From a checkpoint of a small transformer trained on Wikipedia: 16 layers, LayerNorm before each block.
Each number is 200 + 20 x the weight over its row's rms, rounded and kept within 0 to 999. Layers, rows and columns count from 0. The size before them is the row's rms in percent of the matrix's.

# layer 10 MLP down (transposed), 1024x256, rms 0.0477, rows 134-161, columns 0-127
099,210,175,209,188,168,195,225,175,214,182,181,234,209,228,154,231,208,177,240,167,167,177,221,203,247,226,211,227,195,208,178,173,221,229,183,203,219,211,216,168,203,204,196,203,214,201,207,188,157,236,176,201,228,217,205,190,177,197,214,146,204,201,224,192,227,228,201,199,198,205,213,229,210,196,167,218,215,169,212,168,182,238,225,245,201,214,195,173,194,200,184,212,214,211,227,230,233,188,199,218,204,180,199,200,203,200,169,197,222,209,199,201,210,150,211,209,216,202,218,204,168,210,171,224,179,192,227,233
100,203,219,191,175,233,151,203,204,180,195,210,230,215,190,195,202,215,205,228,205,199,231,201,168,197,186,193,196,174,196,182,188,200,241,210,184,200,186,200,171,200,191,235,212,166,209,214,204,223,184,227,184,192,211,212,220,180,199,183,182,173,215,205,180,193,205,196,198,197,203,221,197,246,207,198,196,199,201,206,209,209,205,191,184,203,194,214,229,196,222,182,190,178,193,194,191,167,206,263,215,223,211,191,223,209,190,195,199,161,198,228,215,192,178,201,200,197,210,210,209,203,186,211,231,213,180,187,183
091,197,203,195,192,212,214,221,182,195,172,192,185,215,177,208,182,176,190,184,167,234,177,173,217,194,185,218,177,201,171,198,195,175,198,255,233,222,190,186,220,200,190,220,234,214,214,200,229,236,213,170,193,199,215,209,171,244,208,210,229,171,169,190,210,191,219,223,207,221,210,217,209,222,183,211,169,174,240,207,195,211,183,220,209,187,199,228,198,177,172,202,188,199,220,222,212,182,185,155,178,203,255,193,230,170,192,212,190,180,244,190,189,219,214,201,184,170,230,194,203,214,205,198,200,160,165,233,243
105,209,187,210,232,183,204,204,216,195,188,229,209,201,196,218,198,179,168,214,200,193,177,219,209,202,210,194,185,206,198,203,175,185,169,193,208,237,210,136,230,212,177,195,201,194,208,188,172,235,228,203,202,195,235,208,170,174,221,208,228,185,187,215,194,198,205,214,169,193,180,177,186,189,196,180,199,207,205,203,180,212,196,225,169,203,214,241,163,212,222,169,206,224,181,237,195,206,205,180,196,177,221,204,231,161,213,192,213,180,200,231,170,191,216,208,205,224,192,120,196,180,211,216,196,163,241,204,222
092,174,191,229,208,192,176,222,188,192,217,185,228,218,212,176,198,218,204,190,207,222,176,236,186,212,195,187,163,191,174,196,205,222,185,222,229,218,196,197,223,185,227,207,190,197,237,189,219,218,188,193,225,200,202,181,221,209,187,211,230,199,214,163,187,237,158,211,235,175,172,209,208,213,173,197,178,198,214,206,235,200,182,216,200,213,206,225,169,199,165,194,205,200,153,239,232,159,206,190,214,177,181,192,150,181,186,148,190,221,193,162,214,197,194,215,199,197,184,214,197,212,177,211,212,176,197,219,206
096,216,222,208,226,216,189,185,202,194,204,212,196,228,216,219,206,214,204,205,180,157,214,190,217,222,192,218,192,224,218,203,204,208,211,190,156,228,162,204,248,213,197,235,206,210,215,190,184,217,217,198,220,231,225,265,184,226,240,213,217,215,186,191,200,177,179,189,203,218,198,214,204,177,179,166,217,182,228,229,206,179,192,186,184,192,201,219,206,198,228,182,174,159,200,157,208,198,213,173,210,190,208,215,254,204,180,216,191,197,175,196,207,196,193,200,187,198,181,201,166,217,202,248,210,188,190,210,207
092,204,177,159,192,207,181,173,172,196,227,200,179,232,204,219,220,178,202,199,175,186,210,182,207,212,221,204,154,195,185,177,194,216,189,244,224,233,217,205,194,209,173,187,183,184,218,198,227,172,208,219,185,237,198,192,190,234,180,191,192,215,182,188,201,224,199,212,190,159,194,199,172,173,209,192,206,254,163,210,184,208,234,247,209,205,215,236,206,206,191,188,210,205,201,211,165,197,171,190,149,198,184,183,118,198,167,219,167,235,178,192,295,207,192,192,207,198,228,204,199,188,222,216,205,201,241,214,232
109,210,237,241,213,207,195,206,220,193,262,203,186,130,208,192,206,205,183,177,195,231,179,174,199,189,208,179,226,225,156,222,224,190,233,204,203,207,193,207,203,168,185,180,214,195,212,200,211,237,204,195,178,177,198,183,190,172,214,187,194,168,175,170,224,225,176,205,233,225,227,219,236,217,187,220,194,196,200,226,196,210,222,195,201,217,225,193,198,227,196,206,189,206,225,159,165,164,172,239,178,194,189,194,189,193,186,206,189,215,226,203,199,206,216,197,214,218,198,201,193,194,174,225,225,180,223,177,201
098,218,184,182,179,192,199,196,195,167,216,196,159,201,208,256,212,207,200,185,200,211,206,215,211,188,246,188,182,186,214,184,193,225,188,158,194,208,198,169,234,230,215,229,190,189,171,175,203,204,198,232,167,180,219,195,185,174,217,178,183,202,210,193,190,186,186,228,194,219,230,190,213,207,198,202,186,171,185,211,164,196,192,178,212,221,220,232,224,180,183,237,185,213,213,208,201,191,212,194,231,189,155,193,235,208,194,195,211,198,185,199,214,207,177,151,221,192,184,255,179,197,248,166,184,194,217,207,205
105,176,186,216,187,187,194,228,217,177,217,204,180,220,190,184,185,210,190,203,157,169,232,170,241,223,194,197,186,191,205,224,234,177,218,209,195,199,194,185,191,221,217,212,203,188,188,199,183,192,190,188,166,198,215,184,199,194,165,226,217,180,167,167,207,185,195,206,208,181,177,184,171,157,207,218,197,257,203,196,184,233,201,184,182,185,204,223,192,196,211,168,191,190,188,217,170,202,205,202,213,168,190,194,236,201,190,169,212,187,209,212,153,208,204,177,182,181,171,185,230,198,185,162,214,205,238,200,179
099,216,199,211,206,149,231,202,246,225,230,188,219,199,252,185,189,224,220,193,192,154,219,194,208,183,209,185,196,180,208,214,215,190,173,193,239,152,174,202,219,181,186,223,156,172,184,190,196,217,202,179,199,222,221,191,178,194,182,196,189,198,205,204,181,192,172,206,210,205,230,192,191,210,188,204,177,191,218,209,199,171,201,184,208,215,220,187,170,199,206,185,169,214,189,237,198,169,226,186,171,194,187,195,220,207,210,179,214,225,186,189,178,208,205,190,248,198,192,220,192,185,210,184,223,195,215,214,226
103,206,203,185,251,226,185,211,185,194,174,197,224,238,208,210,203,200,206,159,194,188,228,206,177,131,192,220,201,204,206,247,208,186,190,219,187,172,187,257,213,247,172,225,172,189,215,167,187,229,202,179,198,211,194,248,224,202,200,160,213,202,199,182,198,203,188,190,214,188,200,172,209,185,188,206,199,175,211,179,201,222,191,185,229,198,213,193,191,228,187,179,211,196,199,195,238,176,203,217,205,190,184,221,199,197,222,212,222,207,182,183,186,205,188,222,174,188,218,202,182,216,195,226,167,201,209,240,206
095,195,192,159,189,203,200,180,209,200,222,203,180,225,215,218,176,208,207,198,203,226,222,231,189,194,200,207,192,183,241,214,216,212,173,174,200,236,198,183,202,193,203,212,208,177,188,234,250,200,210,177,202,161,210,188,187,214,224,186,216,218,185,229,193,227,200,211,194,178,191,181,227,210,198,214,220,163,213,212,205,206,218,206,193,237,205,218,193,230,191,201,199,207,194,210,214,196,168,158,191,162,176,172,169,221,188,215,220,237,192,210,235,181,227,202,208,186,199,242,180,198,204,225,174,201,209,201,222
107,183,189,196,175,182,215,195,229,195,206,181,228,213,227,200,214,172,153,234,202,211,207,189,182,181,216,185,242,190,232,221,164,210,196,203,186,183,190,216,215,187,195,199,197,182,180,188,208,193,219,185,187,192,215,220,219,234,187,192,212,221,223,242,199,204,240,171,187,177,209,235,225,190,219,195,145,205,191,206,247,192,220,187,176,181,188,189,189,197,210,197,185,208,181,198,191,205,194,222,222,210,199,200,214,202,207,205,178,189,203,228,207,200,195,191,194,181,203,193,208,220,196,216,203,214,206,180,206
092,181,219,199,189,180,171,208,187,209,163,200,213,224,210,189,203,169,225,244,191,198,221,204,206,202,188,207,209,220,187,198,194,232,185,166,200,224,186,226,187,245,195,180,191,180,219,156,215,190,183,206,213,165,195,191,218,230,210,162,222,201,197,197,190,206,218,161,198,246,159,198,214,178,206,201,199,209,179,207,201,191,180,217,192,196,206,208,198,204,211,189,200,244,199,176,209,208,199,231,175,188,197,204,159,192,186,238,185,181,181,196,239,250,203,217,187,167,234,210,204,223,209,203,207,219,193,226,205
103,222,176,188,160,197,216,200,177,208,199,175,219,209,192,192,217,201,203,205,189,189,174,161,188,217,206,190,204,244,184,219,206,190,194,199,198,203,195,226,215,183,199,186,192,220,223,183,221,203,222,196,220,193,189,172,185,168,208,223,196,224,180,197,212,193,206,195,208,231,194,235,205,223,230,200,199,210,180,200,188,228,143,174,180,197,221,201,206,195,186,203,181,240,248,188,200,237,202,182,231,199,186,186,141,201,176,178,193,226,195,178,182,213,212,192,192,214,192,201,202,217,194,177,181,202,205,177,163
095,199,195,215,219,202,196,194,215,225,208,236,185,183,208,196,202,193,190,185,224,197,242,183,173,238,212,186,157,176,167,224,192,189,177,214,219,175,209,225,190,200,183,206,219,210,221,207,236,194,193,195,180,172,173,206,176,205,244,188,196,198,211,174,208,171,194,182,203,159,199,175,191,235,170,189,226,194,173,199,217,189,205,238,203,239,204,216,196,215,186,230,203,183,191,217,207,198,223,201,193,207,210,205,167,203,197,224,211,204,185,204,248,200,205,227,187,209,205,181,217,183,221,205,206,206,181,204,221
094,172,167,168,159,190,210,174,216,209,208,215,169,225,217,173,166,208,214,195,191,175,249,167,202,203,204,176,199,171,159,187,201,215,191,229,191,181,207,210,220,214,197,192,207,193,208,198,189,189,205,225,195,190,222,184,198,189,194,234,202,172,207,183,201,228,206,195,200,184,202,184,226,255,244,182,163,183,233,185,199,210,208,232,220,204,182,173,193,195,188,206,182,215,194,197,179,211,189,210,194,186,181,222,189,246,144,202,189,215,200,189,225,180,200,184,145,155,207,139,195,204,206,183,219,182,223,221,216
114,226,221,183,179,235,207,221,210,189,210,205,188,196,205,220,187,217,216,212,205,201,191,183,170,201,169,211,221,199,189,216,190,186,200,209,186,234,192,196,161,178,188,214,179,191,192,220,186,190,242,198,226,210,188,224,154,185,189,208,230,202,176,189,232,190,180,195,214,166,197,202,201,209,219,217,210,183,221,211,200,189,222,210,221,196,235,196,215,208,166,208,208,217,191,237,189,196,197,208,192,185,215,188,231,208,195,180,227,219,218,199,212,210,187,232,197,196,166,220,184,205,152,231,218,210,202,199,158
096,208,225,185,201,183,223,212,216,194,227,210,201,199,223,235,187,193,175,202,203,207,206,222,193,168,204,196,180,201,170,182,169,212,201,191,210,217,172,219,204,192,208,206,202,184,188,188,155,206,181,242,204,185,205,185,209,201,187,213,263,219,234,237,180,195,219,195,207,185,198,192,177,218,191,204,214,196,211,179,202,188,181,190,182,172,188,180,241,220,205,200,207,195,164,222,230,184,225,190,206,213,231,172,192,205,213,219,208,221,211,180,226,213,219,231,207,154,210,173,207,198,208,217,204,157,187,202,220
111,243,194,176,233,203,194,222,221,223,211,194,237,216,210,179,171,206,148,191,187,211,200,182,189,203,217,193,169,222,183,198,182,210,161,188,205,165,197,219,228,184,183,203,188,228,200,224,207,171,160,212,246,168,189,192,193,181,234,219,165,199,215,234,183,175,213,192,195,199,225,242,172,183,219,206,203,159,213,171,220,178,173,237,225,197,155,167,246,174,180,207,194,197,193,199,223,176,214,170,238,223,187,167,222,233,214,210,187,199,215,207,172,219,204,197,173,185,207,209,231,193,217,178,174,199,150,191,218
099,206,188,210,181,207,197,251,204,234,206,222,186,223,199,223,223,226,212,205,208,188,218,198,158,205,231,165,215,216,181,185,237,166,198,179,214,208,191,219,198,196,216,210,196,201,169,203,182,182,238,174,167,166,208,205,200,163,179,200,202,202,207,190,193,220,201,204,236,196,221,198,197,174,201,176,199,207,234,171,201,225,250,198,204,189,173,238,198,210,193,182,207,239,195,181,199,178,216,196,177,177,219,195,172,213,165,242,185,179,199,176,197,170,188,206,152,205,157,216,204,204,206,208,186,203,198,233,219
109,208,216,226,179,176,217,169,212,173,241,239,192,172,176,234,207,230,205,205,191,211,187,213,211,185,175,191,212,184,223,193,215,226,221,220,198,178,201,221,158,167,182,221,166,197,187,205,192,227,192,182,215,188,229,199,179,170,186,188,190,223,235,207,219,165,191,185,189,208,222,227,209,187,178,201,235,234,196,209,181,213,192,186,189,171,194,190,217,218,203,171,206,207,221,224,243,225,207,208,215,198,173,182,214,174,215,196,201,187,206,202,203,220,224,203,175,189,164,217,197,191,209,215,208,184,180,198,198
109,182,211,194,227,172,194,223,202,193,218,202,226,188,197,174,201,244,199,213,198,196,196,205,214,209,194,211,200,218,197,188,174,202,178,188,157,178,187,195,204,170,200,192,201,197,202,213,194,207,196,209,191,218,238,189,225,187,192,209,238,223,207,231,204,193,194,189,222,193,235,204,230,203,210,199,156,233,209,204,206,204,171,200,182,208,213,233,188,169,216,165,194,189,209,195,190,205,184,183,191,191,185,220,189,187,202,202,195,176,191,201,133,197,195,245,247,196,159,201,198,194,173,195,211,231,160,175,208
094,211,218,220,205,156,183,186,224,170,212,200,204,189,253,177,202,175,205,239,197,198,165,209,161,197,199,216,172,167,191,195,200,223,197,183,172,206,205,191,220,160,191,196,187,192,195,229,218,217,222,221,198,201,201,208,198,188,191,206,185,204,218,199,197,233,166,221,198,223,194,189,227,204,168,183,202,217,191,194,191,190,223,225,203,206,213,187,223,179,193,170,193,222,221,195,182,228,192,203,227,208,194,214,170,193,203,186,203,197,191,206,241,157,187,225,199,204,184,172,220,185,177,157,167,184,211,189,209
095,213,223,208,205,218,239,187,222,213,229,212,185,217,196,200,198,216,223,194,180,218,211,194,197,182,218,211,183,225,200,207,218,190,151,151,223,208,193,214,200,204,195,219,210,203,190,184,183,211,186,190,201,205,186,219,161,181,182,232,190,189,206,197,170,197,206,220,212,231,179,232,207,223,191,198,214,213,190,189,198,166,228,214,225,160,182,217,192,212,207,155,198,225,195,189,191,201,196,186,218,207,215,196,210,217,197,214,200,231,184,175,191,160,207,195,212,221,186,231,200,192,188,174,203,208,213,197,212
097,217,216,174,205,168,204,220,218,214,210,178,227,157,170,184,223,164,174,210,190,194,171,196,200,212,216,187,180,213,239,181,192,201,190,204,173,191,210,202,172,207,209,175,193,214,225,175,215,234,203,209,193,191,174,163,216,190,182,193,196,201,195,209,169,250,172,157,153,213,202,199,175,194,179,231,240,174,210,208,210,187,230,174,228,175,212,242,229,202,222,185,227,211,180,229,195,225,200,205,179,232,198,185,167,208,208,206,215,218,198,178,192,208,213,188,201,201,203,184,177,174,231,201,199,226,221,199,219
104,217,230,231,226,190,227,199,208,169,191,195,188,203,233,213,188,206,229,213,234,182,197,187,187,207,201,186,174,212,188,222,211,188,190,192,202,175,190,216,188,204,203,209,185,205,177,166,174,192,193,194,202,206,210,205,196,210,156,219,237,186,186,256,190,186,214,185,190,215,214,181,199,193,169,198,209,191,199,201,187,214,183,195,211,209,201,203,197,210,179,207,216,184,215,220,214,195,219,202,199,226,189,216,226,203,216,194,253,219,209,248,232,195,229,225,191,204,157,159,221,236,211,228,210,193,195,199,193
# layer 10 MLP up, 1024x256, rms 0.0573, rows 135-161, columns 0-127
106,184,194,228,189,197,196,217,179,212,176,244,225,185,204,199,209,229,209,182,202,240,181,189,209,188,210,210,194,166,186,200,192,238,180,190,181,206,220,202,226,193,196,156,209,216,205,235,214,205,193,204,216,160,198,194,227,206,171,202,222,219,199,209,194,194,247,212,201,200,214,176,205,161,201,212,226,177,194,201,212,176,225,174,223,184,171,192,199,198,184,198,208,233,175,217,196,226,209,159,181,196,166,198,202,224,204,205,230,192,188,200,183,191,229,203,213,176,171,150,194,232,196,209,140,231,199,217,190
092,208,196,167,228,206,187,210,184,193,204,185,177,195,187,184,185,201,195,217,213,194,193,216,192,231,227,162,229,221,223,198,203,222,201,215,168,205,201,181,191,190,225,190,217,191,186,188,168,248,229,223,219,200,204,192,183,211,192,242,211,196,223,176,172,208,176,191,187,153,205,189,174,183,240,197,227,236,190,204,171,181,190,229,205,202,187,206,207,243,245,202,212,175,183,208,214,228,221,227,211,243,175,199,211,191,232,200,169,194,198,225,192,177,195,215,203,217,197,213,205,174,182,211,190,227,211,205,212
102,138,192,229,193,174,198,196,209,222,180,188,181,230,187,185,189,194,214,242,194,202,203,204,211,189,198,212,223,205,205,177,193,204,183,204,171,192,226,199,186,207,217,165,195,211,180,216,215,207,224,139,193,219,176,188,237,205,203,205,205,180,205,208,242,185,195,179,225,145,200,203,196,230,262,182,203,179,181,183,222,213,206,186,227,170,166,165,208,178,190,212,235,169,203,210,186,212,197,180,214,200,197,186,214,180,216,209,229,204,233,228,215,190,207,210,190,177,196,196,225,211,198,182,213,218,206,199,207
091,180,190,200,186,180,200,190,183,210,187,179,161,200,164,213,221,180,211,193,182,216,214,165,203,182,221,184,222,212,231,193,192,192,186,195,141,207,236,208,184,178,220,157,203,226,196,200,184,182,187,198,159,202,179,215,195,194,195,180,190,219,167,210,203,187,230,217,201,216,220,231,225,154,241,207,215,216,209,204,182,200,229,171,209,149,181,222,203,216,248,168,203,195,240,176,176,234,190,205,195,235,229,183,218,199,232,213,173,221,168,218,214,176,215,174,196,220,223,171,204,179,172,223,180,206,212,174,206
102,234,197,213,205,199,202,199,216,212,229,207,241,245,207,202,202,216,202,200,161,207,207,220,210,201,223,203,217,216,239,226,228,197,168,204,178,208,220,198,221,168,152,190,211,215,215,174,204,197,196,189,204,192,177,170,184,190,201,166,206,199,201,198,194,212,197,190,154,210,197,209,227,223,218,206,204,197,186,206,234,224,184,158,207,210,179,166,241,190,173,202,162,209,194,223,175,199,184,226,184,208,197,185,218,175,206,190,205,200,181,198,174,202,199,172,218,181,238,233,245,193,210,178,208,218,191,188,211
096,194,215,205,215,194,209,228,216,189,190,193,213,195,205,203,219,211,213,188,193,190,183,196,205,186,236,217,199,213,208,177,203,219,201,171,204,165,159,188,172,219,217,195,206,212,197,168,186,198,198,181,220,197,197,193,185,196,219,198,228,173,170,189,196,184,202,231,161,229,186,223,230,204,191,220,234,217,210,175,202,221,188,157,191,185,159,189,220,192,228,187,221,182,231,162,210,251,202,173,220,191,182,229,175,191,212,199,204,164,225,209,231,169,241,220,196,240,182,178,197,226,171,188,193,184,213,206,197
102,179,210,182,185,218,178,220,194,251,184,193,194,207,217,169,207,180,199,216,210,197,211,268,157,209,218,208,180,139,217,181,187,194,177,205,194,188,225,186,189,199,205,243,222,180,198,153,145,179,201,186,196,253,190,201,209,213,196,210,177,201,216,191,205,199,209,205,192,225,178,200,190,184,211,203,219,201,198,220,228,213,163,208,206,176,204,193,194,185,196,158,181,202,188,242,206,213,196,182,224,187,199,221,234,200,199,223,198,174,185,199,177,196,176,214,216,175,203,204,224,190,209,210,191,207,159,213,212
098,199,204,207,193,210,162,193,227,164,214,210,214,203,193,217,210,240,197,209,194,175,235,216,215,233,214,196,195,227,215,165,169,181,182,196,186,240,159,205,193,189,169,196,190,189,214,175,201,221,199,181,191,251,188,155,204,207,200,200,235,200,202,212,227,178,198,185,216,198,232,224,230,199,190,218,207,177,158,217,173,216,184,178,203,197,213,193,182,201,160,188,160,208,231,183,218,200,235,193,189,189,218,228,224,212,234,204,208,189,183,211,184,195,176,187,240,209,228,202,197,194,238,222,204,203,197,226,242
114,187,224,213,198,192,164,202,209,188,208,245,190,201,202,194,227,252,160,230,201,171,194,173,212,213,197,216,223,176,246,196,172,196,215,192,201,204,212,190,196,227,209,216,206,200,206,193,211,169,187,213,194,234,188,176,209,154,209,216,194,155,177,223,162,202,196,210,212,230,177,180,191,218,201,208,197,240,177,191,201,195,209,167,189,191,208,218,189,210,203,194,180,187,191,213,197,172,189,210,187,180,216,222,214,199,200,198,226,208,224,217,176,191,209,185,216,196,210,179,208,204,178,241,220,215,184,160,217
096,221,218,217,200,246,192,178,206,179,193,203,224,209,173,209,181,231,192,214,213,234,177,192,229,187,208,217,191,204,182,225,190,174,196,207,221,207,220,214,168,188,189,167,198,209,205,200,208,191,181,163,220,211,195,193,187,192,161,175,214,178,196,207,185,238,178,205,182,215,213,203,203,188,213,196,226,189,219,217,163,185,202,186,215,194,196,201,202,218,202,175,199,182,218,190,200,203,204,204,193,187,211,215,201,218,198,219,213,213,224,196,177,154,220,223,199,189,191,196,215,223,211,225,184,207,185,177,208
100,216,205,209,179,180,183,217,232,212,218,195,202,165,213,210,182,200,177,225,183,234,178,227,205,204,228,207,193,188,212,191,196,191,178,159,212,199,170,221,183,203,210,208,191,203,188,195,193,172,176,167,214,169,247,163,199,198,169,218,203,188,194,226,210,203,219,265,187,206,207,172,209,202,219,193,205,193,198,228,186,221,205,177,206,170,192,224,202,199,204,181,194,214,243,229,203,200,199,186,178,170,191,162,231,178,167,198,206,209,196,220,201,208,213,179,227,180,199,208,210,235,219,224,233,188,179,173,244
097,195,203,228,237,216,212,224,191,167,206,194,192,183,166,174,222,151,177,205,213,200,184,165,208,206,215,208,217,225,228,202,192,197,201,170,227,176,185,195,208,205,209,197,218,204,245,174,204,196,177,203,200,216,185,227,240,226,200,211,235,201,203,213,171,208,224,191,198,213,227,231,234,191,191,176,218,182,199,196,190,218,187,196,222,212,192,189,231,187,204,197,170,216,201,206,211,210,214,218,179,187,209,191,194,196,201,233,220,144,228,200,197,191,217,217,195,200,194,177,190,195,180,240,209,220,188,194,199
103,196,196,209,217,214,217,182,182,227,221,254,226,174,207,170,236,250,189,212,199,238,225,187,200,191,203,231,198,201,206,168,215,210,183,190,228,204,198,229,198,224,193,184,216,213,196,189,180,174,199,183,200,196,203,203,187,186,221,195,216,170,180,161,200,187,206,224,224,188,179,201,193,201,201,205,226,188,206,218,218,214,200,181,197,187,184,208,211,226,173,179,162,212,194,229,208,175,220,170,187,152,204,185,184,203,215,200,201,204,203,248,195,217,231,228,212,207,228,206,216,203,173,202,216,212,209,223,240
096,196,186,210,196,262,226,214,212,207,169,191,198,177,179,184,181,209,205,192,212,194,193,203,200,217,200,181,215,175,196,194,202,184,222,206,181,199,190,187,221,183,219,231,193,234,217,205,178,195,186,186,169,228,213,235,181,192,220,194,195,183,185,194,177,153,194,230,223,159,206,171,183,195,148,187,168,210,197,197,222,195,206,203,192,182,184,193,206,215,213,216,202,170,212,203,203,189,202,208,227,225,232,197,201,205,238,158,213,205,207,202,158,194,187,203,213,231,161,209,169,182,182,179,184,168,196,188,243
099,217,235,169,234,239,209,233,190,230,213,218,202,216,150,188,173,197,187,189,191,167,187,198,193,172,216,195,220,184,182,195,181,214,186,217,173,230,223,208,173,175,259,184,210,198,220,205,175,217,234,213,145,184,179,173,205,169,204,213,221,177,211,213,179,219,220,180,208,222,202,219,176,190,214,238,196,195,221,222,208,175,202,176,188,201,176,202,213,201,191,184,174,160,206,198,194,188,181,200,178,207,235,174,196,203,209,220,168,180,227,213,185,214,205,158,196,221,194,193,191,220,194,194,190,185,222,167,192
097,192,187,191,175,182,228,196,187,214,183,172,202,227,207,198,191,216,213,203,184,200,190,220,248,200,216,208,220,195,212,175,190,198,200,176,184,221,196,172,182,180,209,186,162,208,185,182,202,178,218,192,193,217,238,196,178,187,166,223,193,201,170,228,215,203,200,211,196,233,191,234,210,205,258,207,221,229,208,210,216,204,186,183,165,179,187,170,191,219,208,201,205,238,209,156,204,233,182,202,245,214,158,196,212,194,208,178,193,173,197,169,205,188,242,192,193,197,188,235,198,214,184,169,142,196,240,200,195
101,189,238,222,248,205,182,213,184,197,176,193,204,201,203,214,191,202,193,183,197,165,158,227,195,211,202,219,185,217,210,190,198,162,183,184,208,176,197,196,195,195,185,194,212,203,205,203,186,205,178,193,198,206,205,205,221,197,205,215,221,209,199,228,199,182,226,225,162,184,150,213,184,204,160,208,262,201,178,218,190,215,185,192,211,185,233,186,200,202,198,191,205,183,226,177,231,224,237,220,175,190,215,201,196,196,232,171,217,221,216,198,195,184,211,229,216,198,212,212,211,192,180,206,206,209,182,230,195
106,204,181,203,182,210,228,191,209,204,188,168,203,222,192,182,260,225,226,225,211,189,178,202,225,194,233,219,211,181,178,199,203,199,183,179,199,236,178,216,196,212,175,168,212,219,199,215,208,199,201,185,197,189,232,165,223,169,193,205,194,203,185,226,200,202,261,213,158,206,214,194,257,211,207,230,187,193,180,200,224,174,231,180,178,198,202,192,177,180,230,192,177,207,223,184,238,212,226,174,216,182,129,192,215,199,188,214,202,187,200,208,146,185,215,203,210,174,208,193,208,206,207,197,168,202,189,165,198
096,179,207,208,157,223,167,193,178,203,176,195,210,184,179,183,180,204,237,185,179,216,192,209,202,185,223,222,173,194,201,202,205,198,206,209,180,179,211,179,203,266,207,184,211,188,217,232,214,175,175,193,197,235,203,176,231,224,206,191,192,177,181,164,156,206,211,218,209,208,218,195,217,217,218,190,196,166,181,238,147,209,253,222,232,254,214,194,180,202,205,189,207,171,215,216,243,229,210,184,168,208,204,194,201,198,199,213,222,201,201,216,174,192,172,169,247,209,162,220,219,206,173,188,197,184,163,159,211
103,201,198,204,200,212,179,189,187,218,236,199,194,199,206,183,213,211,262,204,197,199,192,194,182,213,188,218,204,227,203,174,211,229,212,206,197,228,188,227,210,220,208,207,209,188,204,185,232,180,173,158,194,227,218,208,219,192,194,217,214,175,185,202,213,198,200,191,198,218,203,193,229,226,211,198,187,204,186,188,204,204,234,196,184,169,202,213,175,208,216,167,207,203,172,205,202,213,242,196,217,168,175,214,212,210,199,204,180,211,194,207,212,193,206,184,217,195,165,167,195,182,190,214,212,180,181,169,200
099,168,218,193,215,179,195,225,186,213,207,179,230,210,210,201,200,227,191,215,224,167,220,227,236,177,182,187,229,181,227,219,206,227,181,219,192,201,221,197,186,222,196,223,182,213,189,183,172,170,214,227,228,221,221,175,213,200,178,199,179,184,176,237,231,196,194,241,179,213,205,199,175,184,206,190,176,228,180,235,206,206,173,194,159,211,207,189,209,206,180,187,214,155,220,244,229,223,185,219,204,205,169,235,247,197,210,164,210,208,194,197,181,196,184,195,196,176,212,190,192,210,162,212,223,167,199,179,187
108,211,183,213,197,209,206,204,179,210,181,190,207,213,187,200,206,234,182,191,207,206,207,229,160,222,244,200,223,186,180,194,176,223,191,187,188,227,194,225,198,220,219,209,194,210,188,228,198,212,211,208,226,207,250,209,215,194,187,186,213,201,199,203,194,189,247,206,210,208,207,220,209,231,196,207,218,191,171,183,216,192,182,192,180,191,204,217,201,205,202,171,219,195,182,225,178,175,240,196,213,189,189,188,213,147,238,179,193,173,215,188,203,182,197,177,204,205,170,164,212,219,202,227,197,200,176,191,214
102,195,194,240,193,205,208,170,185,229,192,198,199,167,186,197,200,226,219,220,210,178,174,190,191,206,202,193,226,189,169,211,230,199,247,175,191,244,185,177,224,174,214,179,214,219,193,208,208,168,201,189,236,226,224,212,212,204,173,196,245,173,196,195,180,227,217,190,225,225,170,232,219,187,224,210,226,193,204,209,203,191,210,161,178,167,185,180,203,219,173,190,204,182,224,197,192,160,226,232,213,204,186,179,189,187,191,231,206,173,186,216,223,169,214,197,191,168,179,236,229,192,199,240,187,200,179,183,213
101,193,191,219,215,239,206,189,214,178,198,230,190,211,199,227,154,200,219,236,192,173,186,211,168,231,201,200,192,181,235,204,171,169,168,188,230,194,181,187,183,222,236,197,235,197,219,209,193,198,222,227,164,255,178,162,233,198,172,192,220,200,213,177,197,196,206,193,221,216,211,185,220,165,195,221,190,196,213,169,212,205,205,197,239,196,171,214,196,196,186,197,209,200,207,194,214,173,217,160,187,176,185,228,218,208,212,219,214,204,189,169,180,217,181,197,186,212,229,184,216,215,203,227,218,192,202,186,230
095,227,220,202,220,230,194,198,213,196,211,184,216,204,219,176,198,189,180,190,202,190,190,210,177,160,179,192,215,192,197,214,207,182,191,199,187,195,195,227,197,165,216,194,197,188,216,227,199,193,224,184,179,186,213,198,218,196,218,206,155,217,225,178,189,226,257,218,167,212,220,172,193,183,230,210,173,175,213,220,211,246,184,198,218,205,193,184,184,175,184,191,192,172,189,231,191,188,202,218,191,201,198,213,192,178,182,211,210,186,201,179,208,192,171,200,206,183,211,200,201,259,189,251,202,193,172,177,189
094,173,217,192,193,257,189,174,195,210,237,186,205,201,218,202,167,232,191,212,196,163,252,222,193,184,207,188,211,189,170,182,196,196,198,199,199,199,186,189,162,214,190,230,219,171,188,187,177,174,199,211,219,234,213,181,200,183,219,225,178,217,202,200,187,191,195,225,214,198,178,220,181,179,214,223,181,195,218,186,196,246,196,208,196,215,177,209,179,223,226,202,185,183,201,185,222,179,215,197,203,142,194,201,200,212,217,201,199,189,233,195,177,211,171,209,205,222,186,191,203,200,183,217,222,186,161,219,190
104,172,180,208,195,202,172,175,180,225,176,215,215,219,179,195,166,177,208,196,194,224,191,215,215,242,201,192,221,194,199,195,215,190,223,236,218,224,143,210,207,195,206,189,227,187,190,165,206,189,201,168,214,216,189,196,221,213,200,186,180,180,216,190,204,230,196,195,246,216,194,170,218,204,181,210,179,184,161,231,203,175,238,184,215,163,177,164,212,179,202,204,192,150,214,206,202,211,211,174,217,185,223,185,205,181,197,237,202,204,187,184,174,183,199,191,211,189,225,187,213,176,212,200,162,202,200,187,220